Weights of a small GPT-style language model, trained from scratch on English Wikipedia.
Size: 10 layers, 106M parameters.
Training: a variant of Adam for these matrices, 619M tokens, 4721 steps.
Each number is 500 + 25 x the weight over the matrix's rms, rounded and kept within 0 to 999. Layers, rows and columns count from 0. Numbers have three digits each.

# layer 5 MLP up, 2560x640, rms 0.0271, rows 1007-1057, columns 128-255
519503481469500530505496482472499500490486574448481460518484479529521495484508517519500528501538484490484465528524508478481504498523496477536468520485522490500493481496507539493498450532513493525483466466526483513503529449498486519488455507505494542484498522500532490503480520489477506544434420482474480491458483496494519509547540499505499551482543525441552495543513486501509499489510
499504542483475516535480488499454477501500523487502524478505489541515501503512522460503511494510539514510472507521504428481474477522513502497491482495469508473518544468479530494448483491504494454544487504481467519520516487499490480577496486508515538498459513508498500509542472520492487525553495495471469487479511476496475544458470463493530498532519496520529462470491479489491496512481
489523513494497516503522483486511510476511504499512498527525497467494497510513515523489539521549499519501522477558474488522528490521446517527482499496457498485496475500493523531473513466534513531524537511471463477507510469524477463468497514468532513515473512491482483519475483459500488480509518490526472466523454491504501505516534542544477532467507508499509492479494493494501469487461
497516505519495512521528477481497493505473536537513512515517553508490497484490506516471509508525495493493519505511495516511482472526487520493500512521526488489466501495511503502530505524499504489547514467536533522517511457537485484487491486452525517471513489463427500500484494496541477524464471482500505495477486516466508481453510489504482501515508478493487507508521517476467518527515
498473456468555492514504472453498535558521511498523494499500449507474492513535511491504491495549524487456442512444453544529438488524509496518554495495547468531491497497530476471502477514553499500466451498541459459467458473509465447536504471505503458530462493470524523500484485463465455491532494524470488486495509479467501532503494475518464472525507519491517531485464517485510470509474
470490475484506489502457499500501520478539518515517496490500495506462492513520492489496509508498497460453518481482477484475525502477491524514523460526501469504485502458551494474514540510490502517510473494495474458541551518515484507522504499455492497445465520490497483509501474474455551551492520474494564497501487435495481495501530481476457504505490487484533502511514472475497491478478
528466495538512487519529490510505528481457487509546476527525531518511479484460555514552490541526475495499485494526491459470475459557473509502512480506523485498521491461521515514499483480506514470498507516509531492472516488502503478478483465505526476559532551539527473527469528464539502490512527521520499525475475506528486474506518539455521501497523504501510475500475517515525496499494
468473549530504524515513504546475523524521442524546517461493540492504485535497503517516508540480514462497472480500486535505471449551511477476511505505501525458537529485482468479446461484541503437451475480444466474482476469487472516488466521486485504513517453502550493467485508481475496480528491499500526532534512519526525496489459565529499475488547472495512521498492489477482540542473
478537501489542497498489486500516548551533502508509495528542522488538483495458485485485517545491501491492491486513521491486478493529473522460525510521495527481540507547498536496467507494494502514493507480467514491463507523522521468534493542495518520557480493521500504533494487488477504467516527521484499525496459507513534525489499504504476497490494499558489512474481510559507517544508
495515505515447447495538466571507516515507526504498470457516533499490517467486479505476477495491491515528518460518505489505504498458521465501468519484504516485480509532474492498479526497524519530479479477533477507466471468519497499499501515524521474528519488482502523490484487466509473476467510525471508460475459522510489498506509506524501520491468508501511486511501467506501507457524
517515513504497468493484564468479492488504468457485535564536482488515539485514495468505531468482498531526500503458492484513504485514507529494487472512491497500523494526508488502487484501517494493489482508525501561478458493478500527478470521486498484532563535526470509507514525544481486458494501476505497469507509524523533546498470525516520535463526519511503478485493472515475467506506
521500496519482502487524509494453527468508471483500462523489525509460506480466525522492497491471513508480525512501477486491504506542477520471501525493495487496529480527476474508538508495523522452470491532480519508511456499462494539459465484534474495516528530472481516469541534491474497504502475477514494460516489507509485457533537490466489472524482488491513500514471490488498513498493
486497508465514490495518566512503455561501496440488541488516481532511465528528496557476513530491515491504460463505450450477528495486521504508468484474523494474508554506510522523463515508507508544561512502508568495472541470506559536548522566508506458524485521488525475519506479479493520481479452476483554505494484495499496520544494471472496520471490479544506529512547490487488542519497
466501534485495474476529509495473461465486481497478504474490461494533496524530503513503529490489485469505480480496449493513515478515518533533474484570497488509499491475500483420496546521465499496502490447495491522510500471460472468445525505503469514474506562498495466516486519510448503493467483498482493496503506465529514482529497546476516518497510468525492551472542497462489539519504
464506510476508489485509487489504493501491524489461507508517530501545510462492528517484477526502532558522513513510494506546478470487494514484515530515493528530517518467513499549463518504462504500532510492477482491500551500527498493489499521501506510507550488535482488561478527503511459486482457519498485469510486530473511534499543498474470487467466513542510519538486532535520468576532
522477483512430527483505462534482477502478485484477542478502527476511500470465494462515508523479532476484496491471486456481485520518545541480529526560547510485533545473541501477510472463541546519499456502470549524505487494478531513495505462508510531515516523474507476525523529530481473519513476477494463489497501509481485530504510510511523481468477484497488523474505538522500479517477
501514521506482528495516491521476520537510507494480488497469472486492467496488551467523469562521540510538509508528514485472480459504530538501524495491488468509511483496515511481492461522523520438504506471474472458486525527493487471468466518494487487489504524525520452540494473467474545534488484555496536529506479504482480507511463505506494501500543488486504498522507532519471476491485
480473495520504526547493473503525456508512495480513522510523477507475485521476493510523488547508485507481509507534465510527451525489502462470513491456509502551535510436491498520491524527510498547467495450551494510500525471467497465499527480486513503557478541511514480517500519480533515463512507533477522522478491506491487489485481495496513539496519487512490495497486470531513474515517
460515496510490487477471465473469527532511551461466480478487489467489530474475520489475509503498473518507463519538493543531521459520498487484482536470500509500535507485502461536481526514532496485514490503489511461531507497466537476541510509500521470534499500480490527496505564534478529456499477496514523502492483480493494489516463459522490490483493499463539474466450480481510516516518
470500503489436486532497469475519488476503498517489462506522496534512518548500509497535466504486494462496481525478455474482498481454513507510457498542506526486517528527459493498527529490565495487485500489494534488535473501483540537482514510484514467469521464486450513500525515477454448489457514525495530470463487505518513504536436462524499529473509510504452468534508545480541496516506
517525475486468488485460518512485503519474472542514506502494469501473469510519502454476510482515517485518504484451483490529530537502574494508510519484488535504514512479506478531516521470502530488533511490460508500487526467454514514566483501514503468503453465549520527554574500469526514510491563529516528527477527482539481499524475526496503531510489502530543489466509487514469575447515
466526479529542488478488461505546502493478488462483495490542526486487532502462473502468475514544537508479442492503524498533528494508495489449578479476513497514515543507550519542555474455523493523503498467468498507518425522520500504532502494517496513556517452477458525521557516503467476548503474473504472486509488518459488508484541466546441502480454495473478478488509498514506513521494
479536547479488456483497480507516496524525484499496514470496473511510495457527499533461508546509534502481494504491447543508498511482566513539510537536529506508483521511501495500513502518497563449497504507454477523543509472535496531504472522475528496495497508487469489495555468488472526493507489534520493501519484491558504500514496514501463522481475502535464501530516491501512498512502
463518487505481448500529467539547479533505500469465492512464522496474472532478515499444477526498496498506492526498505523510516513499477475475482502503533525512504532522507502524475487479536450478501497500511455514498515490503503452523445480499513496468501494513470501526531502466522443492487509472470505516520469505448550502529497488511489572475472484524582516506484521492540476477550
464488515548472518513474513455475519501457497496505500538515493477458530478552513495470568503485479492507515483469446520562507484528500544493499498477518484501492504552519537467515489523520529516502465502491450479537437505499495467461514537527497519497538477532527479495479525518513446474465503516469504462517491485486523536513491494530480540504462475471463502477461487518484476467484
476482515487501516537490475516501535534493523490471529518512492485486527494484566457488489530529518537492507518487475516505508510537497483486519525493534515545481525486496510525514525461493513528489487476481481510547532484493481514543506529495519513570497477513511466515488537470510503494509544498495499485475469496497493474444441478556471498510518512516518468474486473527485535523518
506455501494506529514497481514494490462515534519508483520501479498553540521504510477529447484519538464528504478481518508491499466486489487469501494511511503504491493520508534517488532468503479468486518497532492523485504522547528485533488449501511470521458494460475516554536498508472482452459551506518469508509458514483499486489514544502471520523471471517539515464483497531491490478499
511483536524510564524504505456492509440475541480477476456516480481491485520526491489522495489490515488477520515518493527490478531498478517460538547520491466506502526533506509434553494526528507471550538502479505511527503490526524508475525516463496503468499546562457458506482486487542461512520521503504457507510475503515516475527471528491497452505541512510497531550468468477512522526463
486518494471455531492463511497507478508506556500493508484515495495548530500470512452524484534504530514512513499513490525480491468532523480491469481503470541476494500522505516496473504498572497454498477490495468505495509498518507541545472502474519495468544474486459489463530483505448524512483515543498545482506448478552499495497552493504502461488502485500525521529501499489498505515478
499513483495483484484479471466510542470502484485516510513507494465520536471501505482502480474549527485486516519501487470475537510497452523567519525521530531478482520476504545461493513461533527492474500529513480494487448472534517512492529495525490518517506508496503497511511498484473518541467561528458535516510485527534498485527543509538509461488520514450524505475469450519530520491470
508484466481533456495519442505459508573509516489463486523456547529484492491490524476521508504496500497494415465478496527496503521559491496450562477504531480465513510502510504518489535495487546466530478467510481521493485513519505515469462475497531492531508477482493508500437478516518477489480493525471507523470487508504457537476515477524480521480484521518483500539518511500479504510506
510501472512515463507512569500498533490517504482498508539481503508506495463530528507484528520517553506473527488481482524535502483531503483527514498452538529457524524501491509503487443539523493510477460444525513503477493510470545526537517497485467502522461490454520525526519522442523500543491485487513487519502484510473516480472533509506458488519502478544506502473537515507518494506494
471495505524486508529525489491500471516467551513515447489482508498535499512504491523521517522515535511453500520489485486511440486514475544458521473481512558487467489531520509422514508508492516489493495503496493458488469521570487460472468454467477508522481455475497491488482482525524483477468461516473463463502512540494496502457482455499459532475541515484508478506453481503528513493472
505486494535549462518530496566452521497485491534493497515525493513522526471500513476479478471597524497514446512451533479515502494517477477459523512470501548494543523520538480509494463471545530495468567518479547505474453550497517538516463430498484467504539474520523541527478538512493449486428515468467446522486457505484461490440543531480514539475508474572522519524524482530510532470520
519532505502511521533518501483531523542441492478498462491552543486481541494467499483499468498533547512512480522484491488554496503496495530517454532504517471525477527509453477491549509454486483473530487520501473485476513534487504484507461435500504490501451524497469468485506470496503496540498479493440526501520484507485525513504528486504512560511503474527477507510511503496524532539471
516495499460528476480521504521478463504460524477494486494538458480527479509498469550495479508484534524481511529511489482499453442483476522483490514516443522500498483535518469484539525545485576481478490505543545517528527427481528462500486484460507507454490508512522514513470533543514512523517492487502491526469498501595487536511521483521513505517556497481486487493499522502516539505486
474498537518536490536543509534484494480487497530531493539486479470532523526489504489521498538557496498505511486480507489466492485485526497481510502536495518490484497462507525498524507507455478499515484501483483527491507535536516527508492501492469483530494508514536488523480491502533495517496484507463503490457509479477456546498483536474496476496511514512521480525497491521481471533492
506472477506500491538538496481527485491475505511493530480480448547464490507446513488484494509521511526504498480496497506528529504509487512544524472480509485528520473486485544502496526484496544535516475460476484523506492518518529546474512506538519549463477495448549467483533518468482520538501504487525499507453480498484497531492527467506512512480477536520488503505551502465503499476524
466535479499515532499493442500487519531516528464490481507532501496499513471495526457518505519528492525475480445517458486508479490486524493474507520542513537573513517563526507504463459535552560496505544457491477549515497498470522480548532479529516528519560473538522469495478526487460513501537483504489431510453476493539474537538473457549519480533493499506525526480517498502491447463493
502510503491492501529532502472514464499466488510462479530515499470506478553487528489458495479502520489531454516536478470506491516486484512504508467480508499524493488522509544544516477499534481489511531545487487496499453503514522522535532509499505493490521497478463517476513521467468516521507513509538477477500511482513519506505490516468531490508468493480517524499489510482500555492524
496497479482541464533514494511488470534491472516477500481502470492525492526473509491489507498499478484496530463447516497523476498491501509520515507521506525499463480501467488463487486467525443507473460500495505518503525502509522528524539471523535510488544513532540513509468528495529510521481517486478453495502502499554527474504472543468515534540529495550513451470524522502504486464483
513499504475561486482505503467507546507468520480496495452523556529515472494527488527503514528468517459446502501515496463544529480507515520525520530454456503496479477468491517483487494500517459476517501520502520470546472470478496480510514463528493455515516519504529488514502495495532518491459494518518509443466488496489515507522516489477518508469482470472451465495508507516502488466501
472516511515466499514513470479467509553526533542519485502483441472485509494505487523514456538490493481483457506467411478476517486466515493536528519537448459519500479523518518501468518478473459476506486503482472471502489517477472539464504507535492456530486533514518460498509499491481549479476459504490488482500556466511491503562478440506487456528468472474458482518496509479505513520515
473506547503464529537525496473550490520485549466516464489502504510476517508524496499513504557502518504485511526494498448461479467515534516486510490492462470491504485492505521487528494498475527487507502476473477492503486523503501484451501506492498497529484502492475525486467514479463458485513451521523519461462482540461532544531442470519517484485495475458487499537496494540471537529535
491486478471484463483543496526514498536540525502514450496513510510528501487484487511513505476497497500490450521502498499553478534488518500478512541496505514538488530531475511497533506460520467507511491471511467513514485478508554516580528480558487462521460453489466490511511549476500464485511501521479517473485538479463519491476482459489476508514470503541511484517487547519527495506520
491494534472470528509516499511479496492493510516481479482457504544537489519568539504466482479491486475500502464450467534502511510510469552487516518518505480497449515506472497439528503552472450503490459533497465500531511557488513522499534483484494459550521453495519442548462512511511428494474500525516533465537519530506532499514487497478505514557484485497461503537531502475481472512500
535482503538492513522480488455537512543475514489527486513477515497481494517493525494520478515557501493511508546510469477482501502539561500455523466506537513516526515499514524499513489475491489476465520519479475474517484503477482493521455480522498476504534462508502507483510507452478500506534504501502533528503466520484505482510483493516507488494501523468474500466469481498475474508465
506507493491481473545534541473537483500519542430516511523521458475507518498536480516473515487580490498469533484503504464500488463506515509558500471502525480499509516441524488487462484481507492526514508480469509480516515485497498494467513481495559489523458511524507522514532506486540504531513490515527496498465487499509450528492564495529443511440475462529495491503477476489496474483482
505524516492454453517469499464509482524479465484545523540537527550514527494499538500472522527478535540516489472559493457505476513520541484488517495466512500499509543489531533478448477514503496518510461515472510526520513453503534502490504540499494511561533537521509444477519497471527522495480493536488484475487497497515490533486513498505520495503530512554501488484498462459456513531489
505518464469498508481468486480513481486532539495503516515433487531492516474547524510469470512515504525521441456518509520498474483545480482494535475525485537531492518455481509524520519464527488496534489488490488502477444484532497534495486477472488507508484483562472525489553512554472509530513529506483486516486484495488470471489528528465468466474493467503530502537494468485534481464506
502471504497527500468521511421470537514489497513512479506533513533490490517489493460539513462507532475472487484492469536517510509504545510512467512549504492479569488464530488495471495496492468493516491515482473510517517533502519500526449481506499534522526459465526515519509494500486466532533535491486436486475482485556499520508496532517489498486482506511518548481530459497500528509496